config = dict(
    n_layer=10,
    n_kv_head=4,
    activation='gelu',
    norm='layernorm',
    norm_place='pre',
    norm_eps=1e-05,
    positions='learned',
    init='uniform',
    init_std_o=0.0,
    init_std_up=0.0181,
    optimizer='adamw',
    beta2=0.95,
    final_lr_fraction=0.0,
    steps=7671,
)
Each number is 500 + 25 x the weight over its row's rms, rounded and kept within 0 to 999. Layers, rows and columns count from 0. Numbers have three digits each. The size before them is the row's rms in percent of the matrix's.

# layer 2 MLP up, 1024x512, rms 0.0284, rows 869-894, columns 0-127
113:489467531518500525500500549514521518462473515482521514547518546478492439468487483499536542479518434455515496504507497541520493453455457535521511507444484508492493470504476470497502491458454498534461525517488485468481514513527537516511507510491497470485510483443501515503510566489488518486492486545514502492502486447487481534493494536518497507500506494503453507515527525491506511496473
092:459503507503460489509517495522521525535535536522494500534511486465526553460501536503510464477480497464523452482467456503499508493523496523480477501493476478512489469475476521511466488498522517512540489523499444488523508456533474481525500514527504463485551505505478506482508532469498516486484543528518486515469522501477496483480517489478468504547483471491521476471478479482467533500511
140:508511491505486486475439505489515510491521503445519524526507477541536432495510498484493507494467511504556498468525538469508498463489499544516513463491495478476476483486501504484515482481473555510480496492487556500472500511497512551500510478489467485486520474512495506462480490507525520487496528478507491517457546467515512519472537504502501455521484494502524506504503479512482538506456
131:506494536508473494483486500495493476462471505473510511504487537483517473438494545492515490488489477477496497450460517489495513486473474569546508499476492459517439466461470481504533539532475500494475508537484542454533535521531488528480501508474458496515511470468486508485556484478483505497529458496508501515475519532480506542480525482546519469513525535491494497511502449518492500534461
093:509483533512481469493526483479501507500468528504498461455476524533492498503476532479516517473491491515503497515465510540521482519499506508481492487503540529488533491489517528493516546545516513505505462452488485502508450517509532525466492510522514493469484516519491516480488497513497481489486474464468449467507494521508456533475509480468464495525552532497450505440520489487519520473482
116:471517489479528516498460462534503528521502458488486495474489506441552512491510467502505497482495485525488471421511477544503512465486483506519515498447506505498478469526526461507491469490508489529540480491493495485487504542470470510524513513522490465471451524515494475526483494509527479530563487479517496488465476521463507510476496440522485475507500472478504462506459443511527453497468
097:455510510473452472531493519461517503535501517498504520523476533494528488486506493515516517438455479473494450437455462518517524526472510510544510498482504481508486468495456513523548502531505512543509514540474512467503510520486523512477521463507508492492530510480503495508519487522536498485511513489494481469506484499489501493496518470450468474522513482500498478480483462503563512499475
120:483477448468528485516491465500496485516498501532470527549512486476514542492510482448525484481498485470489440479506467533534466527494529539532481484471516523526450505507476522514498497526511495495520484530507473511499465523500473500503502511471503515508476513473496510498559495505503536536495516490520468487461512505493491490504521459483467490506486511465506453482495542484525471518492
092:449521481485473516496472465467482508498500513493505466485469493516541483472516519511513495510488435497541528539471544555536507513480478529515477482493513504497514515521522540512502531493515516521548502487494512508529528477518492482522480500497546522495529477492500482492499475538475548503519483478500496495491511521517475512476515486512482463492496531486473470501485469506468472512506
095:506544530508516542495485484505470525512440505495482505506517466517541527479434518466482480478480539479458466493505486498485462471534534479506518488520505511521490488529457492495511491553519487507503491541501487453539550478542544519483500471496514527484482519508507523480499455496510500505466500506433489466482528519529486529505498492505493460493491479526468507479489476485490472508520
050:481479474491503543510509499504480521526450479558510450520529541481471531468468475486509482555508453520493499487525502503495516474513499483473473490511519517498516494531464437471489495535526534487536481506467501514505521529507525496510500488548466495491494494468475548457479450478475497557526486507511507538474456472510489463529497518494469482542473465503461491485517512505504531495535
128:467526537477489502528458507471518520512514542511542556527465502478500469470526458521491523482469509472493510474506531510500501459459485510537492479490498477499489506521478495485505456497511530493492508473491502488477526492520528523508521484493502528473468463536480511518480520499502491479512506562494523460527496472516486478498536507482480511520501488469522513507530514506489503515486
089:523546478492486517524512484519486525485504500496474475508472488501468477478505492517528468486517508518559478492536479540484481482428537491473502489490511514508521500483501473522465507468476540476505516507511495515480490519530509497500504507487472527518507517492503515503512477520500495524514491511502490467480480489499509489498504459517523530494504507525482542471476494507543529473511
081:506543496467475520525541489500460499492499430476439532520496491481477526528479475475514504512486524509519487519519508508516493513499516493477505504525522448478500533526453493495508464530491471515525522531505507501521533526558476481480499532466494470483536509507490482502538516486444536496526442499464501492535506513508501494482478490450489498481561501512518489488508463495584506509461
103:487499466506485464520473488493483507513489505459491529444516495505519482511507532495546497470492489455549499510503505454479480508521505497457487506458529477487531505522468486506525476453501512522484483500504501525493541518458507519503501469525484512477512495510486529531516474490537508488528462485439475469506500539463456492474485452519539451527483481506441511468494507548546516501481
124:485465513485488498494528511461509556486488541471538516525472473517525442466497468502541478504502491545517505524514541470509507481500484495475475462468502480491515488465530513481525537495496552526482495459500537480442484506509535547510510516482493487496541520480453515475483527448534498490502497459537505523521498519501489513469514500536509488488523487502504520496469468471476505490479
072:485478507495503518506485494488518530507499501485488537477508489507519527466481521525484500491469503479498464468551496526499528439500510515505498473472517520495482483470534491524521469511484553519477511524476522468483486524561484491507523458506476473502525480480473496478509525459440466509511506416526513458485518501425521516443514487517450550531491482449543463479541475464515507525509
097:497484480510526500493493475491517517532494465489488511491499514509512479459528507533522528466500471511533501522526486527472504495475477479531525500471539523500464478510465512522534494515527442519503477516502520516534534493541490529483488473507491517470526518507480474496478496505503495486512516530461508493478513499439534463549486504492534540479500484495514491498541469475540463496482
133:501534521505533483471499487515519505505486502469459523470510513513548522465500500510492527471500508457497492514533508484507504477470522526522508493499515528531505510464510505518518501510488497482497494474483485521486548555472525513481527491512492462476489507463463508500555463515452487535478476465487433487479520471451515542505544480528473482490538499493500473472493466488492534507498
107:493459528511409504520513508475507494523493490479486494507498479547466487440518494504466497525521453473511511449502522552533496482500511540523501525498468488523502539497484473495480509493435500481475522570492475497464513516501529497481491489516475505473506547453506489474556516523509542502542502524468473492498544487507473505510471517489506519522520480501499492519471481508504506524517
122:501489488475513447540472553465501540463464494452483498490506460480536480468469498522546518483495476454463510538528520533502481503502502551506498507489510524489508444494494480510514517500514514517485471491492463500480529466510522484504506462501481479499509512430499506498543479537508509528473489529480508405499444548524494466498508506538529519530523465465482482518503498518547479507475
075:455526481483475498500502508475536454473494527462504525508471487471537494516469518493508499469460512486462465549499504519452483518494535503506506508479496493477483474481498517537552490506474506498504486485467570499519522536520524503460531464476504511507508490516508514469539556529515471496474467434524451488490526496501496500546517489477472496503507523502504505509448475509555476497475
118:465464503504480480518481523484506501478500493482487499534470518541517519483464560516532473467506514524524487498476491475556529515491522531549477515499493452480443501498521465518484499517449452479491502486498480519508518511541486500503481541493510500461496495469509532497548456489460492477504549468498475524518498532487537477478510511500470522518544489496495482480526441528488535501503
096:472494494486512476513464529510490539519472470512537512509454494481524504505526528492473488474522503474515503541470492480499492540447471466523473510516493469488449506499486514511479493530493495496505462474490440532488537506502551476519500526486519471484512530436468487505537491546475489542511480474506478494490535464493464512492486516495488514481497520479472462493509524461518509484477
135:454449501514509558539476480498520489518484497514548489524471441526482512490458479487507493479469462537536474507509509554531512511495477480480482505511507496490517554510505526505494490529485548513508429549499510454475458502511494546511487470503537498510520522522491479509528505510487487536523504458473511501476487494492479517516521504492479506516478514492480466499462490451467518459513
129:499549526490457452506496540528475508502447505493488532487480497511526456485510515491528493476477550487533461496464503484468502475480533551535470486536524462493517496497483517499497514530495502540488483561477523459514544498562518556497511445501501470485480504487538505475514522494482493510501496475500493519471483475471504541515481504459521469504492529484460467508490501521516448495507
# layer 2 MLP down (transposed), 1024x512, rms 0.016, rows 869-893, columns 0-127
116:551519502501524495489536485542497463510501496462499506501516480521515529509496495493536534531549520550494569483473503428489493448490507509496521486458472497571481455437552514466479506525489507463497511497481499512541459519486488513496455512499469497529480502534515512489541515522487502505473497520541477546496516503513528502498521471519505468504466512471520463505418476518509496512519
109:513532545505530481470484427468507492510399534541508496493519520490505452507501514498521486516532482507513504496532538519478514534482482491528542508521495484514520486542491500499521507500500527506481502491502556518484451515497504532521528533469511530483492525506494498503495453479504534510549458482496508491508505509492491527492514500471513477520538533519485518494518500492454478494466
134:471505514500483516550502490490511499551506500558547460512535526518457461504515497500513454472511490489502465520517475526517492500530521479516499513516522511472519533494528494518497480479501526505517506449504500524451464490492441471482511455484443510509517526520500513526468480486515513478484527500494481449492521500490505506507496448483479472544534530444452475535530500510499526508494
149:518469511469502526486521489477516506453501494489516509517489493488504515504458525488519496506499507569502491514490488493488517513500472528538481500434541495525418484511504523522495502521497527489494473528480473522489496521511500494523493519508521489491490488467472484520530498483467515539479495483530472471468518542460484517498472494540523500490519492479518448506520529497552470511448
090:557523468509515520554501499464504501522509493482510522530482407469557503469480462506522481498432505490504496499533514507507524488487487488522498505541505517450514459497475507514524504526518498487465547522512536514462517457437540444494497524486454481483469523497515481477480495530493481530513497499488494503495525462517540507509471506490543505499503471483511486500461534460511482509537
097:518472518505496477459541479564506511512467533435517458518473507493467498524567488505492493520452492497519440528462520544495492534521500492528503474466503486480525564479509513500528540491473454516474538502497464492463494492522496511473495489526501540483536491524518481471520480461487475501542452526481492464503484491516481495500511504437475476510495523500495493484475515555514506509491
122:464494510524469471501467505467468493521476523533492526512508493488515512482500505508507517467483463462492438488540467496506503480491527530491470497508519516503438510497453471457519484511488540517565488512505492488490497460466482485487510469522504508496512478509443499510512505524492514505491523440499447517473522577485472503482509502489469506530498514431495445496473449475529499497475
085:547496546510508531487463531452511514477445485506551520468543472499523522474479502516500517494479498489509496520489535517468474460535475510479522472471474490478529488465496507470502478496515497494549553482471498507535512485490531513511516496503520528481522508484436475510507489481481455528466493468508482507488486561492494522461499518522518522496499443505525567469494508530511523502465
091:518470529481500482474534531488505473507535556511516527516509524473482517426480491480546529541493514569475539475490458481521478515483500518483497513551500484488505500508476457500479473526483505478476474492490487497492463486483461517474502474520491474485493543501508500518508534477537524507512531534513533501511482491497508485485521483492541501518533499564489507489446487478498529482470
081:559517524518535475465521564514493498503541493543502489468480457493482469491461485501480527518473514465505514499483491498518529519507508533518483516501486524492582526442510510467488500442496497506534522495500507476509509544517504524492515492505503513497480496482518496487519513494513509496524495526500552523484466482479506546483428481515491503476483476508505479492433490475486509501502
061:504516532447521478488528513500520469493529496501525526477519497484499495512498487475459513505518535515488534517494517503494521520517495495522513506469454483462515493487513499546487506474517468495486525499482494502486481488483489508494528467458517506558489510513521501502505527501541460497452504499527477504517523484529476516514468513509545524466516510556526516512518509509514504521489
104:471516456506504520496546483474532507508526535513494457494475490481516494491489464518516475504480483466530506483524490542496450507500507494495530504469498490513500504523487512479538495504518481476546518473483541508526462510506477503525492468503477571479500467477501533444509476510489512464513509476460553514492529500526519518481521469469463470479500480447496476503498486441485473498490
088:531510459505508510488522524470512450514527523491502521511509519465503532539520489494488522473455494492473520533491469496501501536529507532498502514482494482509481507521521507490525528543518505523453530534504492511467542549488465496535511495500485492510473485507499468465480520491519479485491475495486477498482515522532513536511500549493465513533554533466513476497532509505452441518525
085:484460534478517506493519489521488449524526519507526466496475460550584501450526466499508531491520482533486497470495522511474462471517464482530486496478528523536489505493511473504494523503513510526446495502526439527508482526508525458516493522539542537496510533469512495463491471518502448509504506485517467456530540473491527507514531482549478522512441499516507487511508543490483549510538
104:487515412485502495501531496441502561510473497504556489493501484500476513468495499486514522499491528461492534467496489467511493443496511525464522497496465563504493498518513471481518532508502452516498488548487455469515474485497517522503486497473542502451505462565509539452542506460520470502482492488489501526534441489484539536486513496508493458482456521509514491513483530523498524492547
113:532506521447495494502467492496452431454525518511534518476473525506435487573522533510490507472487476547492493486476484503521494428540506488491512511499545507498498520527474477519516490522504499500510459413506462545526527513498529515492481459491452489491496489529529498491547493505522549552462535542490471505488528519479458502474509507477495514516476509484498471521567523559440528481501
087:461496500501505508524480514460507529486501522474488504509480489530514500460477483513522511459473462485495488494505496530526474505493485522461507570521487481511476492441491489448525494523477512511521500524535518500516525488509495486514496482521462487472508481479481506501509500472481487519509510466510456485468523502493478488472502473504458472525493483468489477501447488514493518453492
089:485501538520466507485522487510494464530493488505534478482506484543504469499511545508536514521548478477477540496485483534501475507480484517546465492495484528493469512539487487472530488520513544522516515520478529480476480485511497530511520519508483527487460480527516475461517534471535510497529459478479425527511468486471503527470466547515467510485482501520505526509493525486493574495516
125:482506535533532489468529518546500503473491492500465516478507486493497551505482516469483522507523540504495508479498482468507498500473518503497515496488480486489474508422502500504493529496493511514532528459480454506474539501484513496504490518516465523449485528455418535506516469485500497538485542495504425508492571511492500516540534484511488470469509484537506483494472459478488445535450
106:464518501529503494492491487494509498515483447477500501535530476509490514556514492449508512500483488484528574476489473490491519486493534458473507496481480517480470530535482485537512500484554530530541504411479508559478479480475506490502501484472496504490499471549497539530471467510513461505484501515485587489554501487501466522515544536490496456527542490523482473504496545522525444472464
117:560481452523494459487481491506489564508460516456495497510510500508527511463525502493523552469454517520470529526484516498483506507475481524499498482469440482480495456494482493504518531488500510543520515502500448496481552461492471496503505503504499480472518454503473512486484487503485457489483505499506481452542503525470504479527518508504493537525516485512499501509474506526482513512493
084:505506517499509500470513490505487475528536509515501482506504505495500501471518474517515514513564480474484452468479510521510495506508509482510485558498468520530455511497512491477457499521513462509487490519480532487512505541502486510504455531564501512490484476461532483531488505490500504484509503505476479510513511511497556506456519500470486517466532520535480517526502494491519566498500
121:569500504500511493469512521508504499496479502517504506519526484511535478506485523496505502485460499511474497490540495488520510441534517500531494477450493502535498478510465514494530522486489464546512517564501496484495441521519500511532520483510487514507477443510478532517538485519504516527490448518468536495518429492497462505516501478503509510450516500494518509490482555465472479475523
078:475486528495497497524496543526476434484517480503509499511492522449489502474549490490478474524463510512582481497487475484497475529513494520510528518492435503491527524526490489453488500471474467505488520510472457506497538475542502511516491506504503519496482523506485488496512467491504472507488506472492484489475487515500462506531496444486486469534457497494500536476519498509559501482508
136:556492466518498504462509468530469475471508522479486501511506487503514446475524522512477525493558466504492493527515499515504465487504500517497506492464487476510466461532531478490511507431532456515485479563500475503482519471534465466496502491486494499536488503479511493507491518517486568510526489539495505471474449502477474516496483540503514511497500484503523550512459537525498536535461